Weights of a small transformer language model.
Architecture: RMSNorm before each block, rotary positions, biases on query, key and value.
Each number is 500 + 40 x the weight over its row's rms, rounded and kept within 0 to 999. Layers, rows and columns count from 0. Numbers have three digits each. The size before them is the row's rms in percent of the matrix's.

# layer 4 MLP up, 512x160, rms 0.0741, rows 208-265, columns 80-159
098:542551465482542595539446464542507420496493494497579512469482498449526502527488497496506543515529468485496395373468527514548552551558492473460542454452456513494446554524508477572455460448478498533486493588492478489466558418491426470506482481
096:429514524530456468512524460535527535558479471525508516506571523487490521502455421583545470513493444462427482513472526553468523578514508479480422447524501524499484517515433421481455514481510494537532464480477531465533450459509451600531515561
114:439469505486450474491483445584533544449506538508461516507501511461529501528526501520464502503514459520456467476461468480512500464525460515499498551552404509494509521513420464525514402552566541493480468409519492553485459484586475476500499564
097:556510553499488520494512451504555534532453508455510536504463497531513485464442505540476482550515479521532499472462509503509471551516459489510446508568475486552462513489474545511482501428461440504545423607621511566554582467438499493483524460
092:529469433504506530493534489529536506460496539486439511543476462420481529480437492479504574574489451542505466501516461488516531533473459465504414594502491520506554431525459478504485430485497537483497579474490403578473504508490477549473521484
102:555523508515540425461540474498536446550499501486519477520450547492502548499508425454454522530536552491489540530499421501570465514507483488546567419537561497475498481540471437498516576470489520549556507514497459507590536470431578504572495421
096:461491402500465553519463583459471445506516514437491521568464509533501533506512475445498450508464589495540531545491478515524517506510562498432459483454521498510497524472505563526478580519500516470491464534539473501507518544516535472565535501
106:506516532516525520497471498498462477485524508516472464405536509481451499527468487555540507433589494470556528507490431561466541426498483511460444470529540611486439489500493510509538450446460499521488409508539510466461500468576520512549461443
100:464553480539514480498556520467557511489466538477512420431552518440508449516512571525532485538532549540567486482433511516513523588513576534587491452586527494587576476484524455494511475547513523525497498430486453480515533552518468484387465455
105:467508517487461461484424535487488452521536466522445550513479526476506430468560467495514506627469494516542454491459592536454491531465511448508487553531483553442489497481501573545543429500559479441524493466534532523439495576425517527476550452
102:503567543516459542556566533469457462525583512562556532481507535495455548466439495477556493512479442510522548497473486455540508494478551476475499487566530522467563487515516473522578478432453541485475440544450481534537490538494524477519573503
085:452406546480478554463498528482526544548411480579501483414508495482526473451483487466463519523444475538512520473451472527483523424415492536505490503549533460500522517496508530506495446515546403491495488520447477486523483507590490556478499497
106:555433485536481526527467436548501514480579558498509513472414546496471516473483476464514502541438433540505448386492497505516552485438568516514540498565438522495500478516500493506543464560476529525513501473457533436453468483484497496493596453
110:512420503456448495443529510442504438544543559474491439496535521498545543451501444501520593515447488503460509516544435532507481501524503456495456464452454466487548500472414511498524485495478546511600367535530546517452460465443530471455522480
100:539537466472531510436556487473480449513500452502486429497492422494564441517479483449463516509433452520448511518480449476531520513489551508493502528490459512514575366503468490497453509455455547519473417520539451572461522537467586455552564551
095:433406514497521520506502408520521504484563527559496459561562470540460511510545457456533509502464455511511454502478502451546447513424444445556515476467445469474442469515488418514545482511486496434455442547487423534500490523491472471500513535
104:521504472459416543506497476462496578499528547530424487536492568447418477511473492471514589428579455554475550534518490481470549470569468448530518511522550489468501520513464499442506549514561477514521455503568497447486440421473573511536495500
090:490539534437471574526540495477475451451513496485524526460557524461543522474467519494511452488485525571583478475526466483447480518530524539542457484500523504518465508481482493468539501471484476590541555537540493472512550421428470512507477465
096:484526471494518493492469544520524512577490520489500467485517600519470524469519472470518408509447527471571526522476519478532487429536444532555478480579447494503508541492518626510494493514472501520529525508491464507402501500546579476453477510
097:457514487553562525459482502467541508482519522530489515505471518491485460433502556461462455548484527541497522455507504499503561434515491562438518449466581501402435429531538512533542442568503546499413521427417479499485501539474584586456506517
100:495529451524525539450462462540535451509505531512422565525498421507499561512469482493515537469503521521481553475558493453533548516505426464522435520491474520534557481443467433466538568546530484474553508529571507501529511548545394474449450469
094:421448448462467467468418527512478499540492487388462495563568478493491526447468486452482448475521490543497558461517457489594492441485528452502490562436513477566482464493533499516389574470446597472567516526499466476484501397460521503488578390
095:511538541482485441450480463471495487451507526489513481516481565529574543540506505466498400524522550461444453516516456503500474486477491523528505532438592588488471518485473552507477616497500554496535515474527512474476580486536471560552487517
114:540552538529492458437547562487455517479462487457479508501445493583527568430522515505490551566500484486593495478424522517507449555456525440496495535466454537484444515500443515418487462504513529513511476534510456473440443532478475406562535535
100:497473544500544548511510540435514432531493499481493526548480502489513575479521465476473487541465461503486533539496485539499518531499535487476500454586497509410451517465543450470499455544429495535503500511462502483571479581514388482439467512
097:572485470482516499507489445427541441527483541497520500429506527535477557532545467544511517522545478423437460471551511552515485519477581435541494524488453535499539536464527573560571475469543462522477536405478540448538542543508498455412514517
097:470500547527545518538477501526472583626452416501525463523506468500545476487513492411480481449580519503554471503397466532530459491466499419448465529575516480513506489513544460480495491440498484487488506504478468528447450493536492520546499514
099:469515535507489421549479500442560497531542434464542499490497550462470564500483479485513498519478503536481527534557484509568505534428481462587570415465488465509499550449486526484509494472526455594552515486462521562424418507485394504520468549
095:470538567430561530464572492455522530503488475505498517505538466558429481469544487487472553480502483448479476472515502497537431484436476447497551491522520444485488465486464530495483470463425499428585483555532456501536466505550518515546519483
088:463443512588522527523480509493542497560514470521466521537437485468519465519522423503520542454530516463510537517429539483517539479514500508503475532436518524478509504540563462476385472488435506459485447409528464463505506560598518521538527517
104:499502435494477513525457548530459556525531478489456530444547458502489582500517491553520446601475475517475442437504500567437535526500542518482479479488439466461455504506504579501522514520431431486504496584513495473543464475569446495497445451
104:508495513535473518458535477582461508540455441468481535468478485500464508556506521450499510477448526459459425492520499487562462470573519405460527463534527428535475542483540550580589507556505469517427573563489515524419543481474441465503518526
098:422490417466491518519567514454497484495436528576553538545477445467424424481553459404441471510475504501559437463531519467511521522468523409460456537557468475530498478586540433525501507484573488479490482566503426515480506481475482488539546500
099:461534492559478523498536558464511527472540513461514504539468518481521495487464441503535563491511477508453491467503475490489460477509525381470488532476571429518484562476471550533530483527513450477495504520432526558464507435451507525517515570
098:544472494487407487572482499467546391496469436497476452528504510543488472464457435495544450508494454455527499507520463590602550403454446517497548460430586519485515542501552549465546517454486501547473530454459574471484492502503438521492575529
095:501504528476542503462480493520503457559484506527472424526485435504571460509515485487442414520483461477566411527500525402408454474535518413490481483530482533510466483482509494513453526459489491531525454509517470505506509507489425486570501472
101:479488534556487531470507508598541541512497465454516504525476488493501510529474513486550577524480529544470512542521463497435471513458452429484497443477472565559533482466549603526508485496474441506467588464526502458567428498593522545445570441
097:509459512542545467498502556515525479474473529507469511518589546546515551515499407512504526555521481540515512488504494515472557522497499493521434467437512534496472521535470434440491532494555559522567428588472451516487522529453453474535442425
106:502489463477563486490524500447467516502492470489479591525525524485489486565488455460505506482494491486517455504522513525550495474452502419544566504448509474494432438552509465567554583499552491516508510495506601491508496490459575527494524528
109:490497507490512473472519530478494473480453568500523465627444462523539505506507500467471533519453437490506409500559533500439551508524516522518572521530577443509514508463536547490485433566566445470463474398469493589468541531454555464482447527
103:469487495505456515577528587537525499540475561544445492455508534369511566472530491531523491468441458508520511459458492516512536486512495512442504567502488507492506526453455543456413510508478501556485522431496449563539456450554535493460552483
103:498453506541537462425519477432451523487499498471517515496544520480434481511458545515522570431464459500475520538578520488514514490466536480479490532511455460467440501534513458518472478443493516496452551495492469484493496496508498470516517507
094:530536537516480566525469485432517516474548566527501470567482491484517463536510406490478428566554510533563478468508502523583536483453473498531568458438524471423444439467495485520495545474512454521470526513461542536500441493472526520517489432
099:532451467578448425532480562500530532462566535505475509523468520463564496485484582442477524457422521510520525490525549535467496452512446512498561522494534556472518553484545576511450553572540569504478473496517472477475522462524571510502574498
102:470489537484570524447470448440533472521488486510486517381493520552419549528480449469531450514612606520475521572534447507500452481521514554482481435466466573416472513509541495497501521472483512491530452509487596461534458511477468512513469475
098:445567489534510537537488525449471440503514495508482538544522437452456419479509508485560518527545502493514531490496460441554530512520559552529475549534470491478472531448489487450591505498507536479499462501513514536557525446585523547457485552
113:519453464523467470498530510425433582458532424505565470466497497534451450465468370540444516488506588544466495570517494565540426466507474564490480517554490556534504543495434548460579474550477494453434462470529502504482467477505500546484474522
097:447509491500463419540593492458493482493578532455491473492551535455508443467490478411503529565547496507499434526496477472457496483539489522523498478574488521521464514475484481491542532464496488471542462472460499589485490522461568564444531427
091:511508460470503542553527495493486530449514462490521496507494516422465462547502524519544469540468485519496411559460457550434534536521537475419550620476467497439519475481477523494490496438491513550455526540433562391503499518494513453461522587
094:525526496521492495484458473473570466478507469535533462451517370465538561529550476506457542563550496556504486447479474420526568545520447532466517461498491458435492535547441495481537509545486441460564466514431495532534509520460441488473393519
100:494497452513499535527459487515420438490534561450456529465480465508500492517492566444524532475593525508469490511478552507490568535473496481525482450484509539523508437526471499511416587578512555442560484444499560445477599548538513530564461469
108:502451501554512506504477555453508550504422566519531595467519493479425470548527570489575523456466554484496507443531493573505570476482540477507505507455496486546525495493495501519427459506474523487479548472545522422579531490489539473414485515
091:496454547498525449533484468466491552438482473502542510538481467458467504540456505483528536535488456489475476478505553447513550490521449509569538525519564465479477546495530489520544585487509497453482562458496410449474525534472520517544489514
095:419415463455447546515507506546495586497479453514398511488553481565466513480448595536500504470531492540499450509528483507540502549470496521540464530536444508527517523514503515478499482614493544438500574465513556471502541469505483486461546494
104:481461451487491480418517545554500472483540460445478426522456514525486481507473520493547502508479513540564525432446577550492459501457576366569474581474543476526478472491602498531505458487546534528469478518462516475425482470517476547476504463
101:512498531570487497541507387525527489555527514479478457514467480522461509533526581483571481502573470540503488461446494489605511484476449548516450426537501532555530554490527465475517450451518434521439528486493475499496479460545459572483508492
097:560476436491532473523542488561498527538496501576529465507505553459523520562523514542502514406474511576470441491513476467484485441534443497491477482439458552479473465532551469485447430462472375532520542509490486537553524531446491608393535486
098:486499475535510524503510473470434449506553518510550476519425509603521509524544445445440584497561575472446455483525554529515547549500457518500541562537525533450512547468405486492487415538506448463504427436542419542470468521464528463474454452
# layer 4 MLP down (transposed), 512x160, rms 0.0781, rows 208-265, columns 80-159
097:436458482531405512465428547482514486491479495530473473539457492534507597457435525518542559476512534453424515509530519476486473422508529549522457523480581491508515583485485574467499511510518533509410487406504537480502484474571497539437446462
090:468531454480435517451480487471549527399529528500504483522466526471472476454550448460512513497463524475556466561472473483523460431449512518479561510516512530437526509494544510504517497506509471547546498518554508470439541563550529459511514442
112:486501532532519482485479526537588508525509568442459491506498502479455554530526500505486500550534458511475509535525466470493571528482521511474455508493458462508505440423488583496471483510603519505528490464499554501535505474520513463521470511
098:513467478484558490475530463540480492442530433429469505491527504557527558492524509502491421470454459535513524523460589468488412518482501527493444551580456513462508482443451499502478476481565493493477505465545588450494544453468466550423573485
096:501565469596505487487542498468518466522497491512501468479534498543517456506524511497512500480484522510472505580510545439475563457532547470481556499565472544440545558617525425454552498513438424499508469485535586482500469485571467509437506570
102:519473565522513505553477523558518549412442489416510480430441449516508555544419500541500518558462395549518509443499526514478470526529522493495467483539480510549530513445563499487416490518463451467480470497516483491439499567501490588462500510
098:539504431523469505494504528525541518481586510491511480524513473488473470519482494575429467470529475492478474513527385498492496528515549490375566511524498482505536439594510595469479409600522545442487553489552485542534484509573493448484473463
105:569544439532465518492526485561463487506477463554532494525572467480494422493482473471484520513556488560497520486556537540461534553470486520489505496484491515513592474565434487520498491512515511461484533500553419485490514492508496521565523500
094:537463525468496471487452460515502521483447442535473560525546464529501495477494465471510544570477460488464480443531485491466541463494461475466476477467500520449490452448433541482562502496520414522515519523512572486503509479478499559511518518
100:531579551465436535475501410474466473532443519486470381500502428515540498375504424505458509435425504525476548575505506467494466492471491531527476542491506544509450439515515543510471465517503499533545447515506467497463501527481467463535536502
094:466520535501532590537518436555493477535457497533559466511445459494526545496513453510583493520526528488535405538495543519520502518482502463490496558499424527546470544422549486420457481504422541520551455556546447557445465527495513495446477539
086:521527508497490507555415520490531461483416517545540492555566450504477508549496472457461477473503493524459482481482515486508507469505534525515579487509573452513561537562431507607575461393542485513519448450457496517547516530481434486511537518
103:463467407514555556460575501496558480448469565497556464489645517480540560513468522485528514509492592448469493498526546531541589567523523482488436523507504531457531555536562445512444531463517449547555515531525520464500445470558522504521520503
118:490482459484485458505552518454529568545451501435524482463524542514492463470519531457499571455487518473518519461474480506510464484494484526459524503490505447504591447553523464508488549593440536491520448447472565460454566528585476508541494427
101:461443494484555551420481449530567557444517512529503466498610541518540486447469530432480507523530516518467519487552506500413470540551484485519471481482472443484563461545526488544571541455529453492423524499549482490574514478507541503474463550
099:521489591515531417551496421528470437498477401603467465582553538571503473459515461472567529448450510529462491515489536446530484485511481497448539481522503491500479508556458498516567537501398549524453515525574513532472580526512458483546410514
103:525479456488413483531450433459504525484494465544519512436551488463443497492454536543511506520487452497506531534528540466525500498523518495524450482451496503557604467522535507485519461463350546513511464480442472450475470465493538525472494500
083:579448481535442443537483456471505517474545491566502465517461535478471498491593525464437502489446484514453474515543488471507437512515445477489499487556473474493533563564517492513526507489367487560543519540489523497521440541526535533539512525
095:520546537465470502470535472510412474480531514452481520461474483482509483571499499593514427529559475401515414475496480530470509542464530520466496456483444560458439460527500511509468535473520517506538506523543535526522512519509475533530512525
096:517504580491437571564475488486505507474465525473525534511516539475451528549459560506520492526489455547494477481538450516527535507499472493498507447453479468436459463417468559457473506486586497493560505507555521572573430584530551487433483487
104:584550444475521530503516450453495595435518593457479509464510521512475406555480476497523540427460537575468522486514531514539510489534519541494509581548477529491539589551482535559480533462358498494523514456494477440528457512483536509525482537
099:476475558461484504481476451489439536527457573515475554452467467491527457521486497500440474531475420470482541463540506469579521496543473548510530485491552494577498452526480542523530505474491501579490469576499485493528495515442557461598519478
095:476461464520495570556502577525524541558484496487544533485467410456470495478508475570460551513429448511477493506529480499545529518477533506493464542543532476501497491545528498448543394508416514532492484505501563480531448518462516503463556440
117:534479553571470483489533591478482500506480531509469512521484425519495538511489527504494522476547480520591463493451514515470524540533500524528478522544518506558492508434485482446538493510481524574533457513519513476517487513526506440549542454
093:437503502510550504533495557448509482530495514414559493500525458510498497485437454495561497509468496526536497481450459509492541528445474427474497461515517487472491506439520463503517551465495510429533523463525540446486523559569466563404430479
099:485484559555423485530502522541474387392474477470539526428522457469438551522480488504572511544498493455513476574520568574444548486495485497506506486517452478492605501478526464564530533532584461500496425467514451488507541489505513523550541440
103:585537472566579506471490406462454520530547556485459512513448510535467446522539514502522443433535553494564446483438489481482488460556573515510505477540513443474420583555517515485508440415452497467491549426512575501500470504476528477470507520
103:415489483460511472470461473437508502497449506476479478544528447497476520574538513529454562505541497392489517514443561488519485405500552559440503551546546507484458489547433490529455468511524459494534491462432479516537509463546485541513562553
099:597574517529534533466529493509497501487536495477517492551516488426529595564453557536558438475445463492474436444515513470479560510583588480508471465581616473527464552574503553457497500479466593481543501489537537520518451477563535463528497491
088:490520519476498540476489516529517515588483407559548482485550529479547507404436471532485550521487491543456558491481491526483452508473473526484496440477436474513457517561482485470470487516564552528486447488505457486508520478448545502521381476
109:554469547520539521515532546518513524476525415504527523573445532497425501525496489493513540502491523435468523479421511466521465507510453474574467454481411433451448554431536498470466494579547508475539563535410492479427467516527495512413535419
111:481516563480457475496501532520446466561499529518508496507434451500508486526518475540467507484449502487505523536470443496518505457568450527532427474498538524504482541530460538516422510512521411498518532638496536536490508458503509502475509563
099:563461476502529516477529491438422472456478566599479505518515448494499455504502499529473551490456490502495535492405463452517504453534532533494528538492466419528522529492474532525578460507458450512553496546512518467495613514473466516528487501
097:518494451495581520487453498510535448482551473447493568547450546493530493510484480508418516563474516520480555458479515480609455532483443421484410520473548461480499525582455481533475515468491529532476558441450433540432510485505470487568495549
098:502527475455467436527517439439503404472518511571493433555507488525553499470474482506528422477462520487512533517431526518503531488485547524494512493516579537525480602575542489509509542513454534557443522456474549463565448498534442507583547507
096:519395456460576528474505462494425458495629515476540538471509506522538415488498524455485481531486507475509469536417537468456487498494487460596487470576529531473451488451536541538521509484523459569465416491528501505429519464551496390497503492
101:454563502476495543478539462477477507531537441520557499565441446533493467519398474508535568542468550499488528570503481507580423503556453547540561527511495530485536512540506520517536492484540580533451494514470493515568460534525552539541521557
097:495496545486503486415523485486463409483533552485512480507520516515490480450547480552517511526515524504384414480506528445501529532510516532467522474525508519425491542564549487458512537465401510538534548577521492543528568517484485419500435552
107:495452469454455511574513544483566487470505503497508557483497493474540425479570504501463556528433473532513534521486612540457468490551531502511486569483504509476557542540511439520477547408513469441455468475467503534427499493443537508444548509
108:443441437536431518512533486487471531490474405487465498517506551484505492446485521409519555548503495509539549562475523524555458511500496460508475546457475499525553489519523472513498480454562507516509471565462476436469510504443504597476502513
106:422541535473476465460488514524499524522515520502529463467446493488484600467485535562524505478575512472505511550491504529456552519502505406513503469513504490459502522377564483444457468503531532506503566472457389466493428509539552530508495505
103:465536521492495530537480515521538503569554469508446503503505465620487411492469471533473429494477543546508524506471431464537513444581523441491408439495496493491498461564524478554541481416493428511509532493523515511528419495505571424533530547
090:549457501530518462480516447486553482457481497512532409518512506500524522469473541504492529515429500498380575491515502498542478510443493511503469593501499544567535487528458437527511507492537457489486408424578476530570496425476542513531488515
100:516429482499557486541404551475522508492513593557471533522422549514476478514525454477493555460491511485455457472499465526557528520478529515412538491548488501469540572556491519570481488505471520482478511462559547445447431564523578511522549519
109:520492492522518481503428538504469487511467504515517525457421521509475505581499571504499521536468501476491461454563451494437483449508503499560489512490516504478448466478522447460471469544477432521576592483503474533548498446410537535523601460
098:439435526517508506460476504472487513466505574476496518496552552534481566486557541475539508574574538467427544488486555473522508487504532508430560512409448544497492543489557514461513523489462535478517499527586490443415394472463449473446507487
112:524486546486524595517474548543465451547512448445455486483519497467478550544473554475484478548494504552497528481537493439477490491524481513502408492573493566496452497417461581451454476483562428506575492546554521486582475544475525574454474511
101:445523527523525527548442437484523506460469513516520496464520525530564494483486553503500532508526572468546466433486522488543431551523539499544458485476529494501384552555517569491506441514453490578603525498509501498503541528429496556523527453
093:515485546457517576534511481563489607435511507561502503553474558508517488526500547584536502578509489451462461504430472504532551460540510473542465523527447516586524528491431535511398490508427501480534454491472523521540514543476516463454528536
092:573539503547529515458571438511463490477569569503488463448447461568472443546539437467510587493467491527491468508443555499561575536542508517475571481556555551522485488589501507584484509513479474514540462538547560435485451502517505460523531507
095:472541481498484532575513608429502589578512516450497539494442480535401511503485521546551480539494497441476516436543446474482502487534557476482556589508494505482513547469523545501561527479469559512576572610517515482487450496461468476479486538
100:439567512471468517508499488526512474468499472429447578453451483528435509487495499494547448528508474509468513461505492474463467426527491414529559476432527521518492517427416526482455444486486566467504538414510563513523432510493463556481534473
092:533517526567493545472523481493479562484497516470486456490468528552526411443478577551464538526456501499501535518516420466547480431537502453385447467494469500492521495534534554560492500422484527492503413484468537545492506443552506483471496491
093:532462494415481433498468523486591499553567429520490555531533558451509537504498493535483459555496508480472567442502505485446521482491489409463469464511495479509514509499475432489502556452506501578507504534456447534552422470489579498528565466
105:477431461562436583448544495541477384520485541498447482513511469479424519543552500485520491461493519547523509499472552442518558491515557467503485537454525423525499476438541524491514499519491518547479518560463527476472519536482491536527455447
105:497477521519463463511452432508500505406498477508487466531402453497453485513422558452499534527529550467533575572513587474504494447522477427512450529495516463472541520469435502430539555502483511470458472514441475543449419469493453480508525555
096:450468442538470501449514537499555524419485477483435489421444519488509444513473519463486565529480475522566567474504477504511557463491470540517514453537505494545532511493504404496482473543563471477513495461488474483534579389417507572455512443
094:484492562438510447485493527485551491584514495500471499437585475522569514532501467523518471500476468569477504512495531542440483511485515525492445415542480513506470398482453437502478487535554523556453569551474573485570513540476458585540479494
# layer 4 MLP gate, 512x160, rms 0.0787, rows 209-265, columns 80-159
104:457468505543425507521499536449461455478521496475502495532520476454543547444473477483579473559460466404497537492384535519421527537532508520478475541457451535454553517513516482515417504567519474496457528470480546459552541446507506480464526497
108:459496547495556457517507486470508420430487505526487478510529481551407475489497487459531473461489470483483531508540470560513532629503515582488534471469547430479480470567486442516559529489508501550531464475519455487433587509504567541540504483
092:499479529482478506523418536540504551516504509509483503505480599534565472556512493523455540480556452421450484432434569557503492507485552553487564556501462495545491468484439462517509498522456470440493555510563487606468549480471476566482476537
093:565509551454452587476536414469511472551487510538533533474476527467485528559505499549528456456466499568502428460448553527545504510512545479535536530475524472494500541506527521496477498481503535590608520501455492507517422435504474437485555454
102:509516495494457537420500507535482402557469523511541532489433468453528523516448423466520430518512480495522424459531512453451503512488429478482469504559531533538420507536543508529530436484492506601454434545455535460509516452524450507456576491
092:540534462526474543502498544442441499522457515502534506514509491550506449504474504504485463482352541507515508397417506517584464535490560455438484452526440526526439492482507498547476567437457474492506522493517512551458491507521438483479548519
101:536466529574522521488469572543542532520547476475499565451486481468499557542483527541473527473500449522531578417449430553553485463488560492451420450516462513452448569434511577550459482496447556525458489561484554488470470534554493459511504475
098:565472452516510513532528584501489487544556513494497453505454473439564554455553513504527470472537468499561480540479458482528505541460524583503474517574492450487525537481487493482416424468455583537515495487533470461490482482528474455499486516
096:443595493488463493486491561461507531486534458562526543514489510467509453503526491481527468509455465488512433475524493534537491469592537549479555534539515448487523500475440499507487491540502492531394499513500446515525567560511545533455484515
095:504440453471476553496512574480507452442567499488528536462493515468532510493468510454541493458468435535486582466499505501487520459482471519493465501503539535432477464494449497568560492391525504473422482550501526469511521471443468483519560469
086:494397440480469571495516520477479514541540487451498493525450548449482520472504492441514476487530458478490547524489455565435557478419517542437483464480520486431426491521507519499504552509483501491515523477506523479472464372465549481526540477
105:576518405510490496490448506486497454575575473475532500427503510483491469424550456537513438477509485545503479445539470539547399569496565507521488472500439490551489509532581465483511494461472443532547478485508427538520508449479487443422500472
120:484528489530551513519455518501475547476439495484499512572438571502574528536512472587466517560476487403479491524549526537485445553538460520496499474512467475547537523533480507532495431532463454460517484507518435526520535453439503493499442438
100:471506469510520520498522459579564500551477455471434554448499513454432495475516487502524493478461451424470447508582512518436467573562496478493485471502456438453466548466469449446537496471511533533517537564551440520518526506536461516478461523
103:482490441463521486384534482496441479514502411465441442489552433549461441523486505530446483458551535549476549486500537453498438434498525475489419516495472462551518544531395507544453520457472553509541537548523398431499483496506495502512451458
100:421538528505538491402540520562482471492534449452551516509504479572593529573493512451456510475496516512564468524518535499492499531547432531470534544536574504489399467493443496539515545567569441481471500535514499501547573574450503448526464468
094:510386505515432522505400464561432495486514514522499490525481524548495504486535512473470527549542450444434474530456597466523498481499451480523581468529466512523449456465512537573567470523483441433509476427469559497485497533474526524494471508
102:479542397497489478492446544547559502425551473447441549551472489521561488442494457480502441488424477502519486569513511445492518522524512500435476517460485503535547509504525510505508491516506447446499532466504486542440536395561557539500478461
099:526502454468531506518453542506557502465478463513529503542465486465519564465517400445536528521482427423505523523480553458446519513518516512523467502455500429533502499547478500556580433548539444507469514481469459540425500486493453567497538533
096:505496491467532533565513495505509499577491422474508468485478496540439541441525507523533473527493520491585534539476537582522466555468431454557483534472467489533531585522538502502465505543456530521566506528497450538586517525467545507425534479
093:513449499508557564544475442516509507459495496610541545469435482535510514537547526491524512523506523523493483551451512535443509534503481596504511500510459511479493464494521446549545519564527435526516496516497553476543512590465490469400547524
086:518484542526507557534547524532523556518459474515481440497553471505490498453428509558516481479553511559486475440476498486439474455508544456468507461569442466563532446511531522463437526498420545535470478500522472486474404535474483452451483505
107:447533511499572447485503536510433521435522442460520532533486528543542502500546496462427435508487506479484498494477537431501429510502511487487519512411449450421452457481501531551465571492511450470425497492443507508456502536520480470575528545
106:485493578590512469460457510444537438533532491478516546637452476531541483512510468508559478572463489558463572387520462560489470505515505506474507371491466572508421512535505475547515504538472486503464495470445528485447476524500482527485436534
098:519549472444515512500476447474503506473500436536519440554499520466499510525426475519515565511468431518458475500536556569487482500511452492493597484549549530470483459496540431514503573512505492526513492570449553517390485452455488584505504491
098:521541454396492483444514532525440523488524446474482490573484474523506468483511424537474604595493453518481501429534462470481461548448427480527478508409524512499527473510508457475509503507500477492502515583463418549458574466479571487482403471
099:480532489522571495567521546571482515475538474462481508454576521483457488520460505482543486489539475471476530480460452485483475520513531499470438592525508481518475542489549568503505557412525554467522534507477449495468448486558425492493577519
095:456542477454499490521475550450482438480542525491484493596517417509476508456476440463498579506576541571537498465527476548523531548462509469482496457499521447534546476537514440493468501494456499506475429569519472469529501495441548603504428492
088:528486463516499528436519523558570524512510455512546545482528576545474536518501533522464463458449449512444455473499518484506499482432504469456511556463365515527468498531481517504496467482493452536532477532542535531469510505467473467447480475
112:487463603534517490526483551536556475537489444511484488534462563487563503514487505491511568531505489453511465527562519504515463514552494488496517525474512481560479475499478479496533566538475444504521532533368465519526537490454521512474544462
110:472494451513475502581395464559544516507507396492488495484561483499573518484547426497468558538549483485492535490571464511494475564522508532482429425476481508539496510495467415473481462552485412512549536524508543508552528479554449522518440500
097:488485444423482468593575458444448444544512514503457531523547483467496501531455467482455543417529462498474512472460510484439447503487445536516483562554485512476558584503439528517533431504497451474498436542511501463485470503517485505560562525
102:527472477461505483493468461487491490479440435440572545516498492524476507557521510472474503513478510495508509497487501493627478561514471567516516539448483460556517508519570464517535528484476516529532477559523431508522506520447448451483473475
096:414565463456464468500488572506557501396546476471491449497559488515559524499507504561425593494489502450464528456519540500538470524519516469442516537487490501501466482536512458465518575478532533463488506580487475434448486468537476513476422494
096:487456422514560397463410466494480501505547488440517539472489535565524507518468464524503517530481428510489441463543503486516389502494451538519544511493493536484474462533470505520501519529488487536561524522478494514491546499593458461459527544
096:475525508461469430524468456473512497524523499513536490473454533510504534543517454479495452480558439415513549422547512508445456501538507504579474502446424503567545504513467438497517488542467496521531442504543406536452479504500453452520441531
095:513539562472527486511527536481520494453468436530562488483484537593438517521485412516457471492546454511372590523429485495489432482502552521496520508446502493460504510499504422582507563493484548454482467529424449578489519558505546460568484502
101:498472470496428568482459513551512527520532503434541516449479480443479412546551523486475525590421479517524533466527469482481476536626445527461450517457518523549518575474485516539460515479506484436485461503464515504520503513487465495471578510
109:448552474510519510537511542528409505459530535471513509494523476547445402504485498464510496481525548566469477497535537565462506435459519472471479527512513504459478536432440483494509488474518478499523443470489481475468537522474549534514561534
108:477462504484475490569487475544504496466450477485529554499568527469485490531526485486499526479435465491492438362560452520478489473504476538463549516519531485489416495500435568516428531450496438494497479485505553591483508461439523493484558546
097:510451558571481461545503465461565500547538492514438524517447559463507537498507444599526443540540414554497500494492433534457480466540461589534504455499507490503504510485513546475511456514505474477556445501549572506481446473430505522474415509
095:557443500450479535488532595478438563527460523506573509450515492507483472476509509448549502480543520577493577529510505477411577504510471471439452523532516504526471529469475505566485524480492532544490489529543498499502527508551388461551518524
107:473551477446512536489538489448502528534493435534536535546510537572513487537539449459456513457496495464476491550517435443512453479522494530409495475453481471490476468549475447549435487413483433462428527453454572544506508547462536517468475586
103:521450456466500475461492525523417572469530496495523464522522513535473517578508459465429530513528526458499519493592547473423472485451431546475477501547500589474520557505422458469536490548548518511540519519542500516499506526456588546445543445
099:533539501535496538583495446569467498500492453479522517481512467520501528508499461536470543473469542579482506579540462479529563503495464449518449587531502540558482552473499465534472647443530493438526422470494455511541527433493408441465473487
106:525486518528531437478414482550468492527481457446440505457421606478546550499501434568523516542525487534453569518441499475474508525528447577596464525552446580514511490482452561511476513432491562525520556519509497462544431506513512516526496470
099:512459531504476408537461517498503487474591535544535467507529574488486462560509378484476520512557542477442477565540523528541503463553525554517546477498578479517472481496519504482515512534524433555440445523428488486463534521517474506507467546
100:509481525497503541552464480552453456485430445537493525485510499506555499534543528534467549525529477509431523458490568478574486462495423503454417474539437454520472537490446528558437452480468493456614475506555540568449529476500455553567464467
089:507484507500551440483448470457505434532526506484434518447458458546455521462560559498541474500438559453535455533516500540518474540538468442506519517434576483492503470479504557451405546549546421448480551452502481559578478531417527532544523447
094:492449466502500543436494577462468427549485495498574509470497452518531537471465606569500494616462524473563538463468462502508484452451477475420477489503479490538503543499524429521522532522492477559523449521530506431494475498414487463431535413
114:486456522575507495478464507514556476523472441504521555452514537551470467503477489541512532492541537496429493453577521536462498521480489539450494515497507516564449506516486472498447526542547407554533533557531562432548551523483588475474457512
094:553387529534524479437478500522491493596569515462499533480474595510561576572493497477503494509512492542537463506446522480525474457463538541480529503511505575463495456467564514543444499544512472566518540562404590476495444507547507507492490579
082:516569520523502512520523471513437525442496527547507482549476470535514484445507452478500460491501455460401487564427479542524511433577497578470528477467560489474493504517499513434534440463533497470431506435490446493493522544477488541560459527
108:527440400503511479510538542553522422419463471523549509529545467464428496494544530436515598442521527582490489478461548518558471452602493509466505488494503513503421512504457515589467478528508532572504475542421528489537503473566485456478461528
102:510525491514496617555487509515494460569485474494512530414526554507550556513535492556463453471462496426440490477469519492569572569503458508463518445496495449505511461522506471526450455437484463528486549542471464521633454469512498513531430462
099:430426456467545520472461512529454501537566550485518466488459424460503449463456519513511535551500482561472524393521519487506577492412426551477473501495570527516550483533521428489438480537419500491499410520503463538478583451501427504522522508
095:525495527434513550468428509550536488491512474432408547459500392428533464474541479555501452526477478509557497487529466474529497486430464477471494484499551529546594486532517577533483495584465473566492552547490546478557453510507498470469486470